python train.py --d_mlp=640 --vocab_size=953 --activation="squared_relu" --norm_eps=1e-05 --bias="none" --extras=["paired heads", "gated attention", "exclusive self-attention", "value embeddings", "hashed n-gram embeddings", "short convolutions", "an embedding shortcut", "skips across layers", "capped logits"] --optimizer="muon_variant" --lr_mult_down=2.0 --schedule="wsd" --decay_shape="pow" --final_lr_fraction=0.05 --doc_mask=true --steps=14336
Each number is 200 + 30 x the weight over its row's rms, rounded and kept within 0 to 999. Layers, rows and columns count from 0. The size before them is the row's rms in percent of the matrix's.

# layer 4 MLP down, 160x640, rms 0.146, rows 84-103, columns 160-319
100,214,174,197,164,180,226,173,203,198,209,196,199,204,204,217,173,193,199,217,210,198,152,210,194,207,145,163,227,174,108,252,163,217,196,209,222,238,146,171,196,279,141,211,166,226,155,231,205,177,151,175,202,219,235,208,236,214,209,224,230,189,193,215,170,176,221,243,213,202,209,222,207,219,176,188,193,154,224,225,196,187,209,261,217,223,257,237,216,173,162,208,189,198,200,210,220,194,185,239,199,190,164,173,226,173,186,207,199,207,230,248,195,228,254,208,270,187,181,181,222,222,152,183,246,205,209,211,259,200,224,212,191,192,187,199,193,212,208,190,264,186,203,209,203,243,210,194,159,215,198,171,202,227,163,215,219,245,227,175,182
096,222,166,171,204,156,174,212,203,217,176,201,241,208,181,190,185,132,193,198,192,261,196,225,264,194,187,160,255,236,160,218,247,186,227,206,194,203,145,199,197,190,226,213,187,182,177,201,196,219,250,168,255,172,162,210,168,203,207,179,179,200,196,214,217,214,201,185,247,223,222,212,206,186,183,243,229,164,269,182,175,154,257,224,178,215,246,143,192,204,213,223,180,222,189,201,147,180,191,242,173,220,182,238,214,154,246,209,179,204,212,164,142,151,254,171,223,158,207,182,197,201,183,179,187,230,211,151,193,165,244,206,192,202,173,223,212,191,240,224,227,193,144,219,226,206,175,227,170,190,176,180,213,190,151,165,178,139,245,189,198
103,236,227,139,212,236,210,215,175,213,249,172,218,174,194,234,166,188,229,215,239,194,205,281,208,145,226,204,193,215,196,176,229,230,246,184,258,209,205,219,207,219,166,201,189,246,181,192,200,242,232,172,186,251,215,230,215,186,179,185,208,209,234,148,208,198,220,195,200,207,242,203,247,216,164,209,247,212,243,236,164,163,228,230,213,254,157,158,175,174,146,222,216,182,171,119,237,202,217,196,210,139,187,174,173,157,215,168,233,230,201,214,221,200,187,253,167,190,235,171,177,195,226,193,160,236,190,259,221,168,214,188,188,171,204,195,156,193,196,223,290,207,255,206,220,201,192,169,172,173,168,143,176,183,189,198,155,153,179,193,195
098,222,173,220,260,203,256,209,157,197,227,225,261,203,198,201,233,193,210,227,145,194,165,200,218,235,204,173,199,252,162,220,205,195,191,210,155,171,167,204,199,166,154,203,231,180,198,204,202,205,192,221,225,254,206,173,197,249,206,163,153,200,151,254,209,185,195,186,220,203,214,242,248,194,175,244,256,240,190,177,231,193,283,212,157,214,180,256,241,199,181,198,131,202,248,180,196,177,207,253,196,189,110,181,200,230,213,200,181,215,186,217,221,168,220,226,210,180,169,212,187,237,196,182,174,202,182,165,202,193,202,166,182,227,165,285,203,226,250,170,258,182,138,181,196,242,253,192,225,237,199,183,185,150,193,253,238,205,209,205,200
099,221,251,246,179,239,164,182,151,215,229,215,195,216,207,205,189,219,195,205,226,151,179,195,219,188,227,155,178,154,211,228,157,227,233,159,202,242,172,143,237,226,190,235,184,201,203,183,183,265,159,210,205,198,178,140,243,169,172,257,173,173,190,169,145,199,208,249,179,202,128,215,226,223,221,233,268,213,148,184,203,206,163,186,209,227,181,264,196,212,182,204,217,170,180,152,261,253,203,208,237,184,208,174,182,181,213,204,223,171,108,177,211,218,190,246,246,194,235,200,215,179,230,181,175,159,153,189,207,181,207,188,210,159,173,144,219,182,212,202,164,124,212,195,197,186,195,209,228,203,141,201,161,227,248,166,194,176,200,220,246
098,199,159,196,164,203,202,174,208,232,148,132,215,171,188,181,174,201,199,219,197,156,189,214,194,163,201,188,208,247,183,195,224,158,169,230,218,149,150,238,206,221,150,189,236,203,175,205,198,180,259,192,180,233,222,201,190,225,190,187,182,202,265,196,226,163,230,211,180,171,162,174,164,207,242,193,166,175,202,242,174,204,209,170,221,238,228,248,197,197,177,211,185,176,188,219,202,189,225,213,171,186,196,154,197,155,243,191,203,232,182,230,175,172,186,201,213,194,174,176,199,187,165,200,250,173,217,187,175,219,189,217,178,189,259,198,149,188,248,222,254,208,235,158,187,235,186,188,167,117,189,243,191,228,195,208,190,179,214,210,238
100,157,182,239,188,240,169,200,236,153,191,255,183,249,183,255,237,172,216,188,151,194,230,179,181,188,250,208,199,217,253,197,181,223,190,182,139,254,244,186,195,160,188,137,207,176,193,201,251,199,147,201,165,190,196,165,169,187,209,248,244,200,168,131,218,221,212,234,216,213,148,211,202,215,218,251,254,181,133,199,203,130,223,268,214,170,165,215,198,179,191,161,164,224,224,165,173,217,164,146,203,171,205,166,161,209,160,247,207,217,247,198,209,174,175,225,188,219,203,223,164,199,216,154,202,160,166,214,175,232,181,220,191,151,274,165,211,171,204,205,173,253,177,159,233,200,221,222,172,202,199,173,157,259,196,223,173,193,237,213,223
098,227,179,222,205,233,168,165,193,202,185,189,191,194,184,191,216,226,182,212,178,209,171,201,166,200,241,195,129,145,219,132,200,156,188,156,184,209,203,148,164,235,169,231,208,226,196,179,174,260,168,214,178,214,194,231,206,183,196,173,227,207,205,215,224,142,219,154,201,152,240,184,144,148,181,239,235,237,195,175,170,181,180,252,174,195,195,220,182,220,187,149,166,202,223,187,221,201,175,173,206,212,189,216,204,166,191,202,214,223,233,122,168,193,207,226,144,194,137,173,209,202,197,164,158,222,194,264,273,172,184,228,171,176,167,140,199,182,198,194,274,191,238,210,199,159,187,196,140,188,204,230,204,229,214,261,210,213,228,206,165
105,183,224,214,242,204,173,163,203,188,159,108,220,211,173,264,215,182,219,210,218,163,170,195,263,151,184,222,162,186,249,233,164,167,224,227,149,237,232,197,259,179,211,266,236,187,238,220,179,153,203,203,189,238,149,181,276,231,230,212,216,230,160,180,172,198,276,205,168,207,226,225,223,183,238,197,149,221,203,168,150,253,239,190,228,174,160,175,175,199,209,190,194,224,197,193,237,231,167,199,162,174,155,210,246,164,189,156,236,233,168,200,200,210,182,234,169,184,211,171,191,208,206,199,214,222,239,176,187,221,211,140,245,241,260,262,188,189,180,189,204,158,241,174,228,212,152,175,150,194,205,150,187,130,188,150,208,241,163,207,260
097,177,220,203,203,238,170,179,137,229,186,210,136,190,251,206,218,202,185,194,162,198,181,251,200,230,219,149,216,187,259,159,218,230,183,169,156,110,229,173,163,197,145,230,212,266,219,196,186,196,208,203,205,195,245,200,192,240,231,175,215,208,156,206,207,180,187,193,231,193,209,157,206,180,177,187,221,177,173,210,224,201,146,155,186,191,181,176,175,178,255,190,170,184,226,215,186,183,197,165,192,129,216,195,171,191,177,126,194,207,249,145,178,186,175,197,203,207,202,225,191,160,227,140,188,234,196,156,196,301,219,183,211,173,191,218,177,214,183,207,191,205,195,152,194,218,204,219,175,210,144,209,164,150,154,180,242,173,204,191,231
095,210,225,240,178,184,180,209,229,209,225,184,169,239,233,179,190,256,171,189,156,148,171,181,207,208,185,185,206,189,137,196,217,168,175,225,205,189,237,179,159,161,224,183,185,237,192,180,201,211,177,210,191,159,152,193,209,226,173,199,162,184,189,253,216,233,158,185,232,164,223,190,174,201,221,187,139,203,196,210,188,209,201,220,145,223,254,145,210,189,231,206,125,203,232,183,207,239,216,196,190,173,144,173,208,238,181,251,186,213,188,199,157,189,150,143,184,226,205,151,247,174,215,203,253,191,193,211,237,242,221,226,155,198,205,235,188,229,193,184,191,195,148,224,191,222,196,199,181,146,217,165,188,153,161,239,207,190,188,196,214
096,155,181,198,173,207,206,205,187,182,186,270,246,199,141,229,164,175,207,201,210,204,226,191,228,221,221,214,192,199,176,230,216,210,170,158,178,211,196,168,226,246,187,245,156,152,184,154,178,171,154,170,193,158,209,201,159,212,211,238,176,236,173,196,200,184,160,167,228,248,198,168,211,199,157,249,196,194,214,201,164,154,164,189,170,253,122,129,264,185,162,133,237,234,197,188,160,180,222,194,178,174,164,158,217,174,216,177,203,222,185,195,239,204,208,191,169,181,220,197,264,176,167,223,227,145,116,220,171,178,215,166,218,188,219,244,269,249,176,215,151,217,244,272,188,186,169,154,182,182,193,227,206,159,252,164,197,152,221,199,175
101,238,188,225,219,232,191,227,286,179,196,168,226,184,209,237,194,196,216,191,224,256,216,183,168,206,192,191,216,185,252,182,205,228,183,219,189,243,249,224,192,238,202,200,166,275,149,197,209,228,179,201,146,178,212,152,216,264,233,195,254,217,242,205,248,189,187,168,209,216,215,197,205,212,161,266,225,222,124,210,151,195,225,234,169,165,205,209,170,193,184,206,184,262,215,157,207,229,202,195,210,181,229,228,174,210,220,233,205,205,220,209,202,217,243,247,165,187,156,194,201,185,166,223,178,218,216,201,201,144,225,229,156,169,228,194,196,179,193,235,222,243,139,173,249,215,253,192,200,244,184,189,222,166,244,193,233,204,171,230,250
101,256,218,190,163,211,230,250,211,235,207,168,210,206,195,208,227,228,232,188,225,187,236,228,156,153,231,248,178,237,170,206,210,248,234,172,225,201,211,253,219,193,218,165,237,214,206,144,210,144,294,227,220,191,213,142,172,204,208,168,191,220,139,188,249,220,236,252,203,208,169,204,222,203,179,218,203,186,174,165,188,249,205,178,214,167,191,235,246,188,204,210,205,171,193,197,273,206,133,209,166,198,216,192,185,209,192,149,174,189,211,125,195,163,173,157,188,239,225,193,180,154,161,252,196,219,221,189,152,166,132,227,213,223,227,138,218,211,176,221,183,246,204,231,228,194,308,205,224,205,180,172,193,167,167,247,194,154,148,173,194
095,150,196,206,160,199,203,152,160,253,190,199,174,205,200,187,168,178,176,230,208,214,243,132,121,169,227,124,209,275,249,164,245,204,183,170,166,223,197,197,204,189,153,208,176,240,214,170,230,190,247,220,208,195,201,230,217,187,230,218,168,213,198,229,224,179,206,197,170,183,170,202,274,226,190,195,206,181,194,197,177,209,205,179,213,213,229,153,212,194,178,221,213,197,205,263,217,183,217,167,133,228,174,227,209,216,223,212,198,197,194,201,229,140,237,197,149,189,210,184,258,180,153,189,191,220,213,144,220,198,194,189,259,241,189,221,238,207,200,225,215,198,210,194,248,217,198,243,256,209,262,201,172,169,219,198,192,274,187,176,226
097,192,203,178,223,211,206,196,236,227,157,173,229,194,170,200,174,246,219,199,210,158,266,198,190,200,115,187,154,197,206,204,183,244,202,222,179,207,197,185,198,199,214,204,168,144,198,229,175,219,188,212,192,195,191,208,237,209,251,193,225,178,202,184,194,271,203,168,195,209,181,192,230,215,226,255,201,202,204,213,160,206,223,193,169,194,180,256,205,218,216,206,176,204,158,179,230,215,189,218,207,181,245,223,245,235,213,238,244,178,256,207,127,174,256,234,199,161,157,219,186,186,172,155,211,238,213,183,235,213,189,242,192,205,204,241,228,196,158,197,205,206,196,149,192,234,235,214,185,174,167,179,185,187,216,149,199,226,187,218,216
102,278,194,174,171,188,210,223,220,182,188,179,172,243,195,213,151,176,175,192,226,192,143,190,242,231,168,196,169,210,228,193,225,221,250,198,188,191,196,167,195,166,221,226,191,227,183,191,154,206,164,178,176,159,198,149,157,237,150,204,234,240,225,162,186,159,197,223,174,213,204,196,109,185,169,216,220,176,238,175,154,220,208,226,216,224,193,176,205,220,269,229,212,172,256,155,166,221,187,202,174,218,191,205,173,199,161,197,229,201,230,166,218,241,201,218,209,266,248,169,214,272,181,200,215,199,188,186,192,187,233,173,215,176,220,147,259,208,159,255,184,225,265,225,178,203,183,196,179,165,207,202,217,190,200,201,218,238,224,156,197
103,203,202,224,178,200,272,211,169,201,155,220,205,230,192,209,231,165,258,191,168,192,160,155,167,215,193,187,154,257,232,189,239,242,217,211,195,245,264,123,228,233,195,210,196,172,262,177,149,222,240,200,174,237,165,152,230,189,142,166,187,227,196,196,207,216,183,141,225,152,205,207,258,224,200,226,192,245,226,242,254,165,118,200,232,186,236,186,191,182,204,164,219,201,196,195,178,168,165,205,188,184,187,244,149,247,179,189,211,219,133,202,187,195,209,258,234,198,207,165,213,225,189,185,150,171,229,248,166,237,269,164,185,182,206,128,167,213,178,207,180,211,175,229,176,172,198,195,243,169,206,195,207,245,226,212,189,142,217,215,173
104,193,220,239,202,172,234,213,209,168,215,202,241,226,221,121,188,210,229,151,219,186,215,216,195,202,184,222,209,188,217,185,214,313,167,178,170,213,150,227,156,230,216,190,171,201,198,173,190,211,212,229,229,191,232,183,215,220,205,238,194,156,204,222,153,159,222,207,173,246,214,239,146,162,136,178,208,189,172,239,194,192,141,197,163,234,162,192,178,196,244,176,188,166,148,191,261,191,213,221,167,196,227,233,220,208,212,150,244,215,187,188,175,208,139,183,213,227,252,223,202,214,194,177,194,184,204,247,152,214,206,186,279,215,192,172,222,213,144,202,196,148,240,229,228,202,237,211,223,131,196,217,175,210,198,199,180,199,262,247,201
098,207,212,183,166,169,150,147,222,179,180,195,205,216,211,217,208,141,190,164,185,189,176,196,149,207,239,199,172,222,177,147,187,166,189,245,175,186,224,196,197,224,187,244,189,224,147,233,197,171,184,201,206,211,170,213,168,229,249,206,188,180,218,178,178,207,254,207,193,308,201,195,190,172,221,216,206,198,218,205,246,212,216,198,219,273,211,171,183,267,229,170,182,234,228,223,190,211,199,184,224,228,123,197,202,174,188,200,172,151,156,216,206,192,189,181,222,156,262,261,213,220,253,172,158,159,169,170,224,242,166,139,220,206,191,215,238,198,209,209,217,188,235,197,185,228,239,244,190,160,254,197,243,213,206,214,181,158,162,204,274